python train.py --num_hidden_layers=8 --hidden_size=160 --num_attention_heads=5 --num_key_value_heads=5 --head_dim=64 --intermediate_size=640 --vocab_size=902 --hidden_act="squared_relu" --norm="rmsnorm" --norm_place="pre" --norm_eps=1e-06 --positions="rope" --rope_theta=10000.0 --rope_fraction=1.0 --qk_norm=true --attn_scale=0.193 --bias="none" --tie_word_embeddings=false --parallel_block=false --extras=["capped logits"] --init="uniform" --init_std_qkv=0.0365 --init_std_o=0.00645 --init_std_up=0.0365 --init_std_down=0.00456 --optimizer="muon_variant" --learning_rate=0.00729 --beta1=0.9 --weight_decay=0.0087 --lr_head=0.00522 --warmup_steps=0 --schedule="wsd" --decay_fraction=0.724 --decay_shape="linear" --final_lr_fraction=0.02 --batch_tokens=8192 --max_seq_len=2048 --doc_mask=true --train_tokens=119800000 --max_steps=14625 --dataset="wikipedia_en"
Each number is 128 + 24 x the weight over its row's rms, rounded and kept within 0 to 255. Layers, rows and columns count from 0. The size above them is the row's rms in percent of the matrix's.

# layer 4 MLP down (transposed), 640x160, rms 0.0459, rows 197-218, columns 0-159
size [103 100  96 102 103  96 106  99  91 101  99 101 105 110 100 100 102  95  96  94  92 100]
[[112 138 120 118 154  65 124 125 130 104 140 129 114  54 152 102 174 144 107 138  79 106 112 138 110 158  88 131 167 103 155 134 150 104 129 118 124  99 137 136 128  84 142 130 110 123 144 159 115 119 130 137 101 106 107 150 101 120 130 117 116 128  89 132 110 121 129 117 114 105 101 145 121 127 144 129 109 133 123 113 145 133 142 114  88 139 135 145 145 127 136 145 163 181 165 129 157 108 135 127 103 119 151 142 133 106 182 155 124 131  94 116 146 137 157 110 153 120 155 121 192 117 131  84 110 119 184 149  95 145 130  90 125 150 103 165  66 123 105 127 117 135 107 137 112 122 139 116 103 105 112 142 174 141 176  81 119  76 106 114]
 [125 152  97 109 110 114 118 125 123 139 125  78 132 122 152 100 112 151 131 135 134 131 127 137 120 108 127 117 146  74 142  71 134 136 117 107 104 104  91 123 152 120 154 166 110 141 114 143 102  99 146 155 107 170 108 121  79 101  68  90 109  90 108 102 115 128 101 131 126 141  83 147 151 116 145 130 113  67 133 103 155  92 110 119 153 113 148 124  82 101 111 156 131 148 141 136  85 121  95 141 156 134 119 161 116 126 138 138 143 148 129 108 110 133 120 143 115 124 127 152  67  65 179 119 149 141 135 122 159 132 134 135 142  91 105 141 150 134 154 168 139 111  73 122 131 128 116 126 121  91 167 120 150 167 128 132 139  75 117 143]
 [109 195 100 126 144 154 129 109 132 114 116  97 148 105 137 134 105 127 146 168 134 131 149 128 102 132 134 135 108 116 128 136 113 142 186 119 110 159 124 144 107 128 104 138 136 122 114 176 111 170 136 158 122 170 117 143 142 141 147 105 102 127 120 103 134 111 113 135 159 115  92 104 151 137 133 139 133 128 167 145 143  93 112 130 124 185 110  94 163 125 127 136 103 125 154 163 105 103 117 136 154 144 135 111 118 106 121 107 101 160 159  79 137 101 165 118 145  82 153 215 109 120 124 168 128 119 157 109  55 159 135 138 133 152 105 116 134 139 162  97 140 164 116 147 176 112 111 157 149 142 130 151  89 109 130 149 138 137 106 104]
 [135 141 121 117 104  89 136 123 161 110 151 148 105 126  82 140  79  98 144 117 116 120 118 167 144 146 151 111 120 107 108 108 122 133 121 127 153 127 131 137 121 123 132 130 120 164  74  71  93 123 126 132 109 104 135 151 167 129 118 147 168 140  89 119 108 193 110  87 108 131 128 120 157 158 140 108 122 134 137  94 126 126 125 112  95 224 104  72 142 127 139 147 132 150 136 143 120  97 156 123  89 132 146 123 145 107  99 111 144 141 122 128 146 105 115 129 138 149  89 138 159 113 173 153 135 145  91 135 177 150 136 116 118 110 108 127 129 123 145 141 150 115 186 135  84 122 105 146 102 143 114 111 124 155 117 187 133 125 118 161]
 [ 95 169  91 180 117 116 167 128 144 143 116 146 138 151 121 147 122  82  91 132 156 128 125  75 143 144  87 119 105 128 147 180 124 102 102 145 127 126 148  97  98 121 142 140 142  93 139 128 144 150 138  94 109 129 135 102  90 161  99 169 164  96 118 144 149 187 112 111 124 135 132 117 107 125 131 116 138 138 158 137 100 145 163 110 139 155 134  72 181 150 116 127 169 158 128 121  92 164 102 152 138 159 134  94 142 155 156  88 141 133 112 121 116 135 116 142  98 118 108 128 116 115 148 113  79 101 129 133  85 145 117 161 137 122 108 127  99 147 102 127 135 115  95 151 139 152 106  90 101 114 164 142 127 134  95 100 107  95 130 158]
 [160  57 124 131 132 171 139 133  70 135 141 116 118 111 106 144 129 138 130 117 104 139 154 111 128 146 126 139  79 128 141 164 138 124 121  93 137 127 121 139  87 141 103 107 162 129 119  84 153 104 128 143 133 116 198 101 121 125 143 131 117 163 124 142 134 100 156 146 145 125 167 108  86  96 135 113 162 118 151 150 125 129 153 144 124 135 145 108  73 163 138 155  81  98  98 161 110 120 143 132 127 104 113  97  96 151  76 182  92 126 121 122 101 120 141 143 174 116 115 110 120 109 134 170 174 138 142 125 124 156 147 165 146 137 110 124 102 158 143 130 160 134 115 172 135 131 112 112 124 177 122 154 117 133 120 107 144 159 142 168]
 [129 114 122  90 153  97  99  80  91 118 169 157  83 141  75 101 108  90 133 108 140 106 115 108 108 150 117 139 111 203 172 150 147 137  85 158 102 134 119 179 125 101  94 140 113 117 123 133 114 122 148 100 105 145 128 144 111  84 136 171 110 101 141 135  92 115 125  95 101 105 106 114 146 135 136 154 166  88 170 122 157 142 113 120 153 164 123 160 161 135  97 140 131 118  95 141 194 146 140 141 122 149 151 128 152 131 127 122 130 110 117 164 135 109 151 117 161 128 107 113 126 123  96 102 164 159 115 132 120 110 133 122 107 122 123  98 143 121 137 156 135 119 151  97 114 137 135 106 114 134 136 132 106 109 137 130 153 127  68  91]
 [131 116  93 126 114 136 159 142 159 127 142 109  87 111 140  71 155 145 107 106  83 111 112  85 128 153 152 111 129 113 141 181 109  86 111 157 117 108 120 149  95 127  83 157 146 141 153 148 139 119  87 155 130 164 120 115 124  90 146 128 147 136 125 153 158 157 102 102 174 116 129 146 122 136 113 155 167 155 132 134  84 175 142 109 134 134 112 160  87 142 101 123 103 125 102 109 135 150 135 108 148 159 141 105 141 144 120 132 135 155 113 136 118 114 113 137 137 146 113 137  92 154 102 164 156 171 133 157 140 118 151 133 100 190 154 107  97 140 168 132 150 148 140 182  93 123 108 122  91 116 163  76 138 114 138 123 118 158 129 134]
 [159 123 107 157  92 109 118  83 106 120 164 148  94  98 144 152 198 127 159 113 100 161 137 139  93 154 178 137 141 155 120 163 116  96 130  95 131 102  93 123 123  91 120 135 135 168 162 160 113 104 140 119 107 135 111 119 185 118 104 124 145 141 151 154 149 103 161  97 157 136 129 137 138 138 164 127 145  74 105 106 151 147 127 144 137 118 114 153 148 147 121 140 126 129 146 167 135 125 114 151 102 114 196 141 103 114 129  98 120 124 108 106 144 144 137 157  85 123 115 134 149 134  94 143 130 143  84 107 143 115 166 163 120  93 140 144 149 148 161 143 105 130 122 135 160 140 171 161  99 112 119  83 137 120 127 127 104 159 140 110]
 [119  92 154 138  99 105 166 121 140 142 140 127 138 127 144  68 169 129 148 168 122  64 115 138 104 172 115 108 101 140 149  97 120 157 111 150 104 136 120 168 110 123 153 124 171 150 110 137 119 141 134 143 141 147 166 174  84  99  96 136 118 124  84 162 153 131  95 128  91 153 137  99 130 121 140 168 160 120 135 144 143 151 122 104 126 127 165 136 159 151 132 121 133 142 114 105 104 137 120  83 136 122  74 146 120  95 159 124  94 155 143 123 116 136 112 138 135 114 132 159  99  88 143  88 147 145 122 158 114 111 143 160  93 139  61 138 176 122 126 153 143  92 127 144 131 143 154  86 143 147 142 135 123 107 157 154 114 140 145 128]
 [150 116 145 146 127 110 146 106 114  78 150 166 104 144 138 115 132 166 139 142 101 127 158 109 134 127 118 126 113  73 121 148 107 164 103 117 154 152 131 108 119 129 130 165 154 140 150 119 140  92 109 162 107 121 130  68 136 157 157 170  95 156 117 134 104 107 119 151 123 138 151 127  89 153  94  90 113 118 144 128 110 118  96 137 178 101 152 133 109  99 148  92 119 109  89 113 167  98 110 148 167 128  96 155 136 165 142 152 140 117 149 133 155 108 120  87 153 145 126 160 134 127 144 167 101 106 152 128 135 139 128 131 138 162  96  75 144 144 140 169  87 114 100 164 130 166  77 126 134  99 104 114 137 149 119  90 127 154  96 131]
 [156 164 114 136 149 113 165 136 117 126 144 122 119 142 110 157  93 115  84 122 125 166 125 149  92 137 148 115 116 141 165 143 136 115 107 122 134 182  95 160 152 141 107 143 117  99 152 111 117 111 109 123 119 127 157 144 142 115 101  79 130 113 150 150 117 120 134 130 173 145 100 157 128 123 113 109 139 108 173 129 156 162 101 134 148 120 162 134 161 141 113 183 159 117 170 140 176 177 111  87 139 121 130 122 129 131 151 128 141 144 108 134 144 131 151 119 113 144 150 149 146 169 112 117 112 197 130 130 139 175  81 164 122 106 153 108 108 102  81 125 110 168  79  99 112  97 120 124 127 134 139  97 129 105 131 192 119 115 116 153]
 [127 146 135 129  72 104 137  81 140 140 145 119 127 152 103 154 140 116 112  89 127 133  84 130 152 156  97 120  95 164 135 149 144 128 152 113 141 111 105 133 135 130 185 117 117 142 128  93  88 142 117 127  97 162 179 128  94 139 139 148 136 126 182 134 110 127 100 109 121 120  87 122 118 178 132 172 141 153 149  68 146 152 121 151 100 162  82 168 173 130 128 132 114  55 128 121 156 172 143 143 156 143 128 110 158 116 115 134 142 101  90 125 147 156 166 135 109  86 144 142 109 130 171 112 140 104 116 120 105 144 117 100 126 121 131 105 138  94 126 148  99 144 157 152 138 106 145 120 131 136 118 125 147 125 141 169 115 105 125 160]
 [106 146 139  97 113 116 117 114 164 152 124  98 147 130 155 127 117 134  83  95 107 138 131 112  98 101 109 119 131 132 143 141 134 146 113 116 167 121 150 166 132 145 143  96 107  94 139 133 155 169 147 150 102 118 137 190 135 126 103 130  93 102 148 147 114  71 144 109 116 119 114 138 132 148 148 150 100 105  93 147 124 167 160 115 114 109 119  90 124  93 159 183  91 126 156 120 136 110 119 103  94 147 113 151  98 109  92 119 127 167 132  90 119 126 119 130 131 123 189 127 104  98  83 123 123 140 138 138 151 137 136 102  81 137  86 140 149 145 138 113 149 109 138 164 154 170 101 111 133 181 133 171 128 109 107 181 132 147 121 165]
 [141 139 158 149 128 117 148 112 141 160 154 122 114 124 137 151 159 127 118 143 164 154 157 116 152 134 121 173 125 141 137 135  92 153  91 142 118 119 145 147  91 149 173 102 120  80 105 129 174 112 100 105  90 113 155 104 131 112 129  94 143 149 140  74 148 127 113 114 151  85 158 114 125 160 101 124 105 139 133 150 134 149 145 141 112  63 135 111 151 133 121 101 107  85 111 139  99 136  90 157 120  92  92 113  71  99 174 131 131 131 138 104 143 143 100 116 102 100 146  81 111 129 143 112 135 141 132 136 153 127 100 141 168  99 116 152 126 135 133 152 112 141 132 114 165  92 124 122 127 107 140 140 142 151 187  79 143 168 118  84]
 [144 158  92 129 169 157 116 158 110 173 136 119 124 174 118  82  88 161 128  96 134 109 147 104 102 119 172 163 112 121  81 162 150 123 149 115 122 139 118 144 111 141 134 145 130 100 166 130 118 141 132 146 156 115 110 149 155 129 146 123 136 153 129 123 134 130 100 131  92 113 114 169 162 141 158 149  99 161  88 110 124 167 155  87 135 143 157 120 184 155 110 129 153 109 141 138 165 126 100 167 104 113 110 132 105 123 128  96 148 142 109 176 146  80 142 170 148 131 155 154 136 139 120 128 112 119  90 144 130 130 120  95  86 171 168 183 131 154 153 130 132 122 124 144 130 104  97 145 133 122 155 144  97 139 140 132  95 133 170 113]
 [115  91 153 151 185 147 153 126 121 121  95 134 140 119 160 162 132 113 119 108 118 134 134  61 161 175 137 131 151 137 137 131 142 116  94 106 138 132 150  94 139 111 113 114 108 130 127 143 153 104 126 128 106 155 131 130 125 160 166 178 133 139 157 158 127  73 102 170  87 111 120 117 131 117 138 118 104 134 138  69 144 126 138 186 145 163  93 124 115 141 107 127 114 146 115 120  94 178 130 111  77 115 150  76 155 133 155 133 144 132 106 118 143 141 166 132 135 110 146 139 142  94 111 126 101 136 171 146 118 148 146 155 153 108 106 130  78 158 146 128  78 105 150 129 169 113 130 193 111 117 135 116 120 125 126 126 119 131 132 102]
 [132  89 184  96 161 103  76  88 154 123 106 165 141 126 134 105  74 186 110 135 154 111 123 141 137 109 117 138  99 137 131  85 137 102 120 136 107 119  99 128 110 162 104 154 118 104 156 154 169 118 137 105 133 117 132 125 109  98 132 179 137 135 156 134  83 112 112 172  99 146  99 130 126 155 132 160 111 130 149 124 120  91 144 103 143 132 112 144 132 132 105 138 116 152 164  96 102 123 146 169 109  98 133 138  99 162 128  88 155 149 157 120 136 110 186 148 124 155 115 123 133 138 136 130  83 130 137 123 113 180 119 127 117 160 143 130 108 123 144 107 101 104 128 100 125 143 117 132 114 158 172 138  88 108  94 157 132  88 168 120]
 [166 127 134 122 152 146 141 153 134  99 109  86 143 148 111 126 126 182 111 126 127 148 148 157 119 128  91 143 144 125 118 142 127 155 172 132 162 137  89 163 137 151 109  96 122 169 166 126 170 111 118 166 108 150 137  71 192 125 128 103 104 133 117 129 160 142 145 170 126  97 136 109 112 151 119 102 110 117 148 157 150 142 139 175 106 172 129 121  96  78  78 121 132 100 148 137 130 154 115 172 168 141 138 116 163 106 179 132 102 136 114 135 116 121 126 124 110 149 104 101 122 126 162  97 129 101 153 107 146 116 129 125 143 144 168 137 143 124 127  97 145 132 159 116 132 127 121 130 156 109 144  97 152 136  85 137  80  94 163 157]
 [112 174 104 112 163 133 139 134 137 147 116 104 126 135 123 146 117 107 132 163  97  70 153 103 105 156  97 167 132 100 145 121 140 155 154  91 125 112 145  91 122 141 172 130 138 154 111 101  95 157  89 128 142 130  68 110  59 133 133 123 126 144 103 165 158 141 102 169 153 145 153  91 182 149 114 126 141 126 128 130 139 155 152 124 131 114 174 167 114 106 139 130 169 116 149 137 109 165 157 144 137 152 120 129 113 110 111 129 113 113 163 104 164 143 159 152  93 141  95 141 127  86 107 145 131 110 113 130 140 145 165 143 146 135 131 145  98  98 111 140 176 157 140 142 135 133 139 114 114 172  91 148 135 182 130 111 133 138 132 128]
 [126  99 136 165  78 123  92 109 103 121 120 175 101 139 122 121 144 100 153 108  98 167 143 140 129 119 157 107  94 116 125 127 154 152 144 123 126 161 141 111 139 123 129 189 172 145 130 111 129 135 108 111 140 189 174 126 147 173 128  97 156 105 100 102 163 107  80  93 117  92 141 135 148 110  70 128 158 111 120 142  85 124 157 107 118  68  97 129 116 146 141 168 154 107 131 140  92 144 119 147  82 144 122 117 100 143  94 127 119 105 123 156  91 112 129  88 114 119 104 104 115 111 165 161 134 114 134  90 135 129 151 172 105 136 154 138 150 146 141 129 147 146 133 106 148 138 141 128 146 155 133 136 139 109 136 128 163  96 134 136]
 [173 146 133 101 110 123  89 193 152 113 131  88 136 113  93 146 124 128 133 113 144  69 164 129 131 108 106 167  91 158 107  90 159 118 133 122 109 131 119 123 107 141 111 151 109 116 101 102 100 124 118 116  78 104 102 174 149 121 131 113  99 119 132 120 158 128  99 109 147 108 110  89 121 116  95 157 154 101 135 102 103 134 148 176 130 166 109 149 110 147 117 142 103 160 116 125  79 151 140 117 157 119 117  96 119 155 146 124 105 104 139 136 125  98  81 108  78 128 142 111 128 116 113 131 125 111 129 133 102 131 119 107 136 173 145 150 137 166 132 124 118 167 133 162  97 112 109 154  96 104 169 155 160 179 156 137 116 152 129 160]]
# layer 4 MLP up, 640x160, rms 0.192, rows 198-218, columns 0-159
size [100  95  95 104 103  95  91  99  95  96 100 107 107 106 102 110  87  95  98  92  96]
[[145 105 113 166 155 109 119 122 128  93 111 132 132  89 118  99  93 110 135 105  98 124 124 119 118 112 109 121 140 184 161 164 151 125 151 126 169 156 125 151 122 137 121 113 146 132  95 125 146 164 123 111 151 121 133 140 193 113 153 137 164 101 141 124 121 119 125  96  70  98 117  48 121 142  77 153 102 156 150 128 107 127 145 144 104  91  96  96 140 151 127 124 120 106  77 148 129 123 123 126 127 166 119  88 134 127 144 126 155 147 142  96 104 109 132 130 141 172 118 132 149 196 108 108 103 157 122  62  91 120 127 161 149 116 136 138 106 108 108 117 141 144 136 165  80 113 132 127 132 127 122 103 118 126 121 130 129 151 124  89]
 [134  90 136  88  98 146 116 163 135 160 157 123 120 132 128 109 135 147 112 100 143 156 131 121 124  88 111 172 146 141 118 110 184 134 109  92 156  92 120 135 123 146 136  73 149 154 111 104 179 107 123 124 126  99 146 101  85 137 158 125 180 110 144 153 107 159 138 127 134 152 135 172  95 116 140  90 118 100 119 126  78 141 124 119 147  89 130 139  62 160 135 131 151 104 151 128 134  87 127 127 101 121 125  98 146 140 128 151 110  85 118 176 113 138 112 172 116 169 108  89 135 118 142 123 155 119 127 134 150 167 128 132  93 164 121 153 140 124 103 147 153 125 149  93 156 114 134 127 130 144 137 139 150 163 160  89 154 116 160 111]
 [138 127 150 116 151 135  68 121 117 112 120 143 138 140 145 156 164 122 140 149 198 156 149 108 128 116 157 117 131 165 119 119 123 109 161 107  90 106 168 115 102 159 145 138 140 128 133 164 130 144 147 156 103 194  92 131 139 125 122 128 104 128 117 177 126 138 141 141 171 142 153 117  79 113 124 128  90 127 136 116 158 101 140 143 135 110 125 175 117 132 127 139 162  73 134 132 111 149 120 153 130 149 104 114 105 155 148  99 131 160 136 115 138 153  80 127 110 149 126 124 145 139  97  70  88  99 129 103 109 145  91 160 116 128 108 140  77 165 132 129 123 139  94 107 149 130 144  96 122  73 131 182 124 127 105 102 125 103 125 115]
 [143 143 141 122 150  94  85 168 121  60 132 140  94 121 156 107 137 146 102 160 129  96 109  91 154 122 113 153  81  88 158  87 148  98  92 127  99 138  89 114  89 132 110 138 133 112 131 154 124 143 121  93 123 154 107 116 130 141 124 143 159 103 107 101 166 136 144 133 100 123 111  91 187 103 108 139 150 101 138 152 182 129 140 134 142 114 132 117 141 124 125  99 125  85 109 169 121 138 168 135 150 130 128 139  96 179 110  96  89 160  95 134 148  94 154  76  93 128 137 134 111 120 150 134 148 129 121 149 155  85 112 104 145  92 121  80 158 119 117 107 129 145 122 111 149 132 157 108 107 120 117 128 109 133 130 123 145 104 146 154]
 [121 161 142 138  99 118 129 195 105 111 125 119 137 117 107  95 105 112 130 118 127 141 124 125 135 144 101 146 141 143 146 111 131 114 134 134  68 181 121 138 119 100 134 141 132 127 140 130 147 170  82 134 129 126  94 118 131  96 139 128 139 153 141  69 134 172 140 155 109  91 131 118 142 133  92 143 115 110 148 119  98  81 122 133 139  98 147 190 138  99 110  83 108 191 114 114 168 151 142 107 127 157 147 131 124 151 137 110 129 123 113 134 140 117  92  91 121 135 116 113 125 118 141 125  96  87 128 102 158 138 107 157 105 121 131 147 172 145 136 110 131 120 150  96 121 140 182  60 166 112 121 124 169 166 102  93  98 114  99 128]
 [105 101 166 126 130 123 125  97 164  96 146 154 142  93 168  97 135 159 111 170  91 106 121 150 125 104 153 122 151 131 102  76 121 146 168 124 127 148 124 153 144 112 160 112 134 125 136 100 119 126 133  87 114 165 109  98  90 125 151 114 124 149 153 105 120 163 151  94 128 179 169 122 112 108 142 134 115 151 148 151 131 122 127 163 126 101 132 116 144 116 130  92 176 102 114 124 156 122 111 145 118  95 104 137 140  98 140 164 126 101  77 128  89 147 111 111 114  77 134  93  95  90 175  99 103 154 119 133 139 139 140 129 166 133 108 122 147 121 139  68  84 154 184 143 133 144 130 135 141 103 123 151 103 146 129 123 141 162 137 103]
 [135 121 133  98 141  95 113 124 114 139 109 163 117 134 129 149  83 124 150 124 121 126 118 137 105 107 137  95 154 119 116 154 140 171 158  98 173 160 135 119 152 129 150  98  75 125 131 124 116 131 197 142 137 118 142 147 154 149 109 159  95 131 130 101 117 113 182 174 103 126 175 140 136 163 122 124  92 133 126 123 152 104 113 142 130 145 101 159 127 124 149 102 122 138 187 102 102 100 113 117 154 106 101 116 111  92 127 106 155 115 142 136 159 152 105 121 118 138  96  92 178 129 132 157 117  76  96  78 142 129 129 128 150  87 124 134 110 172  99 120 153 141  94 102 146 141 154 103 154 126 141 183 102 114  94 114 120 129  94 143]
 [162 153 134 126 130 130 142 127 118 104  98 104 171 130 131 165  84 143  73 128 148 116 139 116 145 102 133 134 108 111 137  97 174 131 137 173  81 106 139 105 133 156 120 156  73 118 167  99 162 140 140 153 136 107 138 127  71 127  99 105 124 123 147 115 137 104 125 115 121 198 115 130 138 125 111 139 126 137 136 146 168 105 154 143 164  99 169 112 129 108 136  91 125 150 159 110 109 111 179 142  74 128  97 140 149 126 142 119 154 112 153 161 157 102  93 107 153  99 107 124 129 117 128 124 126 136 133 162 110 182 106 129 127 144 148 134 159 147  96 123 132 154 140 168  97 116 144 110 101 123  84 170 134 138 124 124 170 148 147 155]
 [ 98 131 150 160 156 103 103 130 106 146 134 152 106  98 123  84 136 148 154 101 114  72 115 118 128 108 177  95 110 123 184 119 114  76 133 121 148 129 135 169  88 134 141 166 128 122 115 133 161 122  81  76  97 157 155 124 130 114 104 121 156 103 119  76 120 161  96 153 120 104 136 132 117 137 182 138 130 121 109 120 163 139 124 118 108 126 173 141 138 124 111 155 105 108 144  98 139 114 109 100 117 107 164 126 111 172 142 101 105 108 123 139 111 124 124  77  92 166 109 145 119 153 118 118  87 136 128 141 127 111 153 101 137 130 147 144 135 147  99 111  70 143 119 154 138 102 122 117 144 119  79 124 131 158 111 150  74 117 140 128]
 [133 110 125 119 106 116 116 149 116 128 150 105 109  86 113  50 164 133 115 116 191 119 101 162 146 140 127 126 156 146 133 112 129 121 118 139  99 133 145 118 145 128 157 135 113 135 108 121 138 147 125 112 137 180 166 130  82  98  85  96 162  94 133 104 116 120 141 105 177 162 107 148 147 141 133 166 148 126  98 152 108 150 134 128  84 154 141 159 125 167 137 124 159 135 156 150 113 126 161 136 114  88 156 121 154 164 146 136 105 121 105  95  85 142 103 141 138  96 106 116 105  95  88 106 130 124 137 123 111 118 150 142 149 129 164 108  85 160 161  76 141 113 139  94 133 137 144  86  97 159 126 108  85 146 137 111 147 137 123 109]
 [133 124 140 159 142  80 131 141 147 114 140 138 141 134 128 154 120 123 143 107 106 142 103 151 136 138  87 108 114  93 111 119 128 148 147 157 135  79 144 111 121  81 154 110 156 127 148 140  92 108 139  86 126 151 112 129 123 141 146 167 134 119 146 119  99 118 129 132  94 114 120  60 112 120 165 147 101 109 101 142 112 166 129 158  97 113 155 109 156 124 121  94 102 134 107 130  80 183 128 165 108 135 108 127 144 155 100 136 115  90 145 129 125 121 105 106 128 139 111 135 120 111 136 157 141 104 161 124 181 142 167 101  89 113 102 146 117 192 137  90 168 112 122 183 145 161 159 140 147 133 149  99 171 146 133 128 143 139 106  72]
 [134 124  86 149 111 144 106 156 138 123 137 126 120  88 113 159 182  74 149 115  83 123 119 129 126  79 128 117 139  85 117  83 135  93 150  95 109 138 131 164  92 162 166 126 131 128 142  86 117 133 126 118 127 159 161 134 114 127 133 161 101  82 123 110 117  96 174 127 124 119 127 128 148 130 131 115 130 130 101 137 107  91  96 141 142 127 179 125 137  80 117 134 147 125 118 140 176 118 122 140 152 135 119 143 120 120  89 159 112 134  96 151 100 123 161  98 110 109  80 153 167 100 134 119 102 148 158  98  96 112 123 106 126 141 140 126 159 161  84 107  99 140 134  82 132 151 151  93 113  96  78 135 141 141 125 114 178 120 147 117]
 [150 140 137 125 141 128 153 121 110 166 147 163 115  93 129 102 121  73 138 114 136 109 110 146 124 145 145 153  97 149 141 124 121 141 130 132 116 126 151 127 150  77 135 105 135  98 162 125 112 118 104 103 122 145 132 156  98 106 144  84 163 114 152 127 128 124 140 123 122 110 167  90 162 107 139 126  59 135 131  99 134 174 154  54 161 114 125 127 122 158 106 161 132  97 168 107 127 122 110 113  86 181 127  47  88 135 161  98  83 151 123 151 139 131 100 144 112 130 111 120 117 152 100 130 135  94 118 126  93 142 137 129 107 136 131 119 128 148 150 126 124 125  82 142 136 136 163  78 106 101 120 157 123 119 147 128  85 124 146 126]
 [133 109 115 120 109 112 118 179 124 157 131 128 107  97 135 147 145  99 122 122 137 108 134 143  77 125  76 109 112 116  86  74 151 130 118  99 133  96 154 121 119 131  88 121 122 165 140 125 102 151 126 122 111 170 118 166 108 147 104 138  75 163 113 103 114 106 127 116 107 163 119 176 156  97 158 113 149 118 168  95 117  66 129 131 151 154 113 147 110 126 112 148 152 121 158 153 142 149 144 128 142 143 115  96 159 187 146 120 143 113 158 161 144 119 103  88 150 143  80 139 121 136 140  95 130 137 159 135 140 106 158 165 129 167 165 111 145  97 118 169  93 108 109 153 142 186 130 113 117 145 133 132 106 145 114 146 116 116 129 133]
 [105 147 117 155 136 156 124 128 103 126 104 116 120  87 131 162 116 107 131 142 133 104  90 147 142 159  55 125 132  94  86 108  95  90 167 169 122 151 175  95 117 127 104 133 105 149 155 118 116 113 132 134  98 190 123 117 105 113 148 139 129 103  99 160 137 103 130 117 145 106 115 138 114 144 130  90 145 125 166 134  82  83 108 143 162 110 109 182 130 150 149 149 120 113 103 134 130 122 124 100 155 173  75 124 139 169 109  77 124 137 144 108  86 136 113  95 135 142  89 137 152 126 116 115 117 116 107 134 111 180 146 121 151 107 128  95 134 127 119 116 101 126 131 140 134  93 178 102 114 118 119  89 118 103 125 151 105 116 142 130]
 [154 137 102 139 167 131 134 114 108 102 119 142 112 101 105  82 145 146 141 141 118 172 135 120 181 121 124 131  53 127 115 138 151 104 120 164 103 122 120  91 142 129 129 114 114 150 147 109 108 136 129 164 142 124  97 131 146 114 134 148 101 168  99  73 123 161 141 159 104 139 133 151 151  94 117 167 126 133 115 145  81 110 133 114 175 118 139 121 136 136 124 157 113 120 114 161 100 142 140 181 140 167  81 146 106 135 112 131 112 126 117  85 143 101 101 133 151 153 150 107 164 125 144 109 137 127 172 138 132 106 111 146 112 105 150 127 158 136 101  92 105 122  75 119 136 142 118 118  94  53  99 134 110 139 141 145 160 164 152 102]
 [103 138 116 137 117 149 141 166 141 133 135 102 119 102  94 138 120 104 137 145  86 118 140 108 139 139 136  97 117 114 116 137 140 144 177 138 158 126 136  76 129  61 144  81 155 121 115  84 104 149 134 141 107 157 131 120  95 181 141  88 110 137 100 179 152 120 172 125 160 115 103 108 138 111 142  81 150 132 160 121 125 166 131 114  99 137 133 125 141 152 130 152 100 120  92 156 125 152 125 115 141 126  84 134 143 144 113 135 134 162 136 123 114 111  45 126 122  65 122 138 126 114 101 138 151 129  95 132 147  79 141 123 121 114 110 146 148 154 117 111 135 161 105 115 124 131 144 106 110 143  91 107 171 145 152 107 141 139  75 159]
 [ 82 100 110 138 137 121 126  94 120 171 111 155  98  97 130 137 156 140  96  88 150 127 112 141 133 101  98 138 148 164 119 101 103  93  87 133 155 109 112 143 157 187 148 103 115 119 109 114  85 167  98 133 117 182 140 136  92 134 162 135 143 123 145 118 115 110 119 124 130 113 150 115 155  97 101  79 110 127 122  88 131  73 160 141 134 149 122 118 104 177 143 119 133 155 149  97 121  99 189 140 129 102  61 107 114 157 126 128 178 121 139 108 131 111 143 106 126 147 112 138 133 122 153 136 140 134 136 135 129 120 141 128 116 131 142 153  92 139 127 130 114 120  87  89 136 126 151 160 119 185 127 141 144 130 139 131 140 184 160 149]
 [105 137 115 169  99 162 107  96 146 136 176 154 168  76 152 135 117 109  99 113 122 143 133 150 158  86 155 137 153 174 137 116 108 150 108 155 138 124 107 143 138 131  90  76 121  96  97 107 120  83 181 131 114 190 113 156 149 129 145 108 149  84 143  87  85 125 148 122 135 140 134 128  89 129 140 139 121 197 123 132 131 124 152 129 137 104 120 105  92 125 144 152 129 142 126 112 141 102 138 105  97 111 138 167 201 177 114 130 136 139  86 122 128 127  89 136 137 137 164 118 144 178 121  93 129 111 139 122 147 109 117 123 145 145 124 143 131 163 126 131 132 104 133  78 108 126 144 132 107 117 131 106 130 105 130 139 128 113 113 131]
 [137 154 102 112 127 178 163 118 193 167 139 103 142 168 116 122 173 156 114 162 123 134 155 121 141 152  67 157 134  92 121 152  83 110 118 138  88 141 119 109 155 115 109  80 144 163 110 116 130 107  83 108 147  93 136 116  92 122 120 105 120 116 140 152 107 115 115 158 108 129 134 134 114 154  98 138 144 113 130 114 158 118  88 134 123 156 114 149 127 124 123 106 100 130 167  95 162 154 123 141 104 153 118 129 121 121 137 111 144 128 151 128 173 127  98 154 117 108  90 121 117 109 119 165 128 152  98 143  89  64 141  82 153 134 119  98 100 116 171 131 125 110 121 103 108 142 137 107 150 119 111 122  92 127 117 106 124 170 156  87]
 [109 116 120  87 140 152 122  82 126 156 126 143 136 102 127 134 136  84 130 140 102 132 119 107 129 111 143 117 123 143 113 145 139 142 194 137 137 136 147  97 128 133 122 121 129  94 154 124 110 114 113 115 134 157 116 120  82 135 153 141 152 168 135 160  87 164 147 147 118 171 112 130 152 114 183 153 126 153 109 145  90 116  88  98 162 147 138 128 144  82 155  88 118  94 178 142 164 105 143  97 130 113 143 134 158  97  91 129 149 149 158 155 103 118  89 162 132 160 104 185 110 104 142 149 136 160 119 172 116 132 152 165 102 116 133 135 131  81 122 114 132 100 130 147 170 152 131 123 136 138 123 110  99  91  94 126  82 143 157 133]]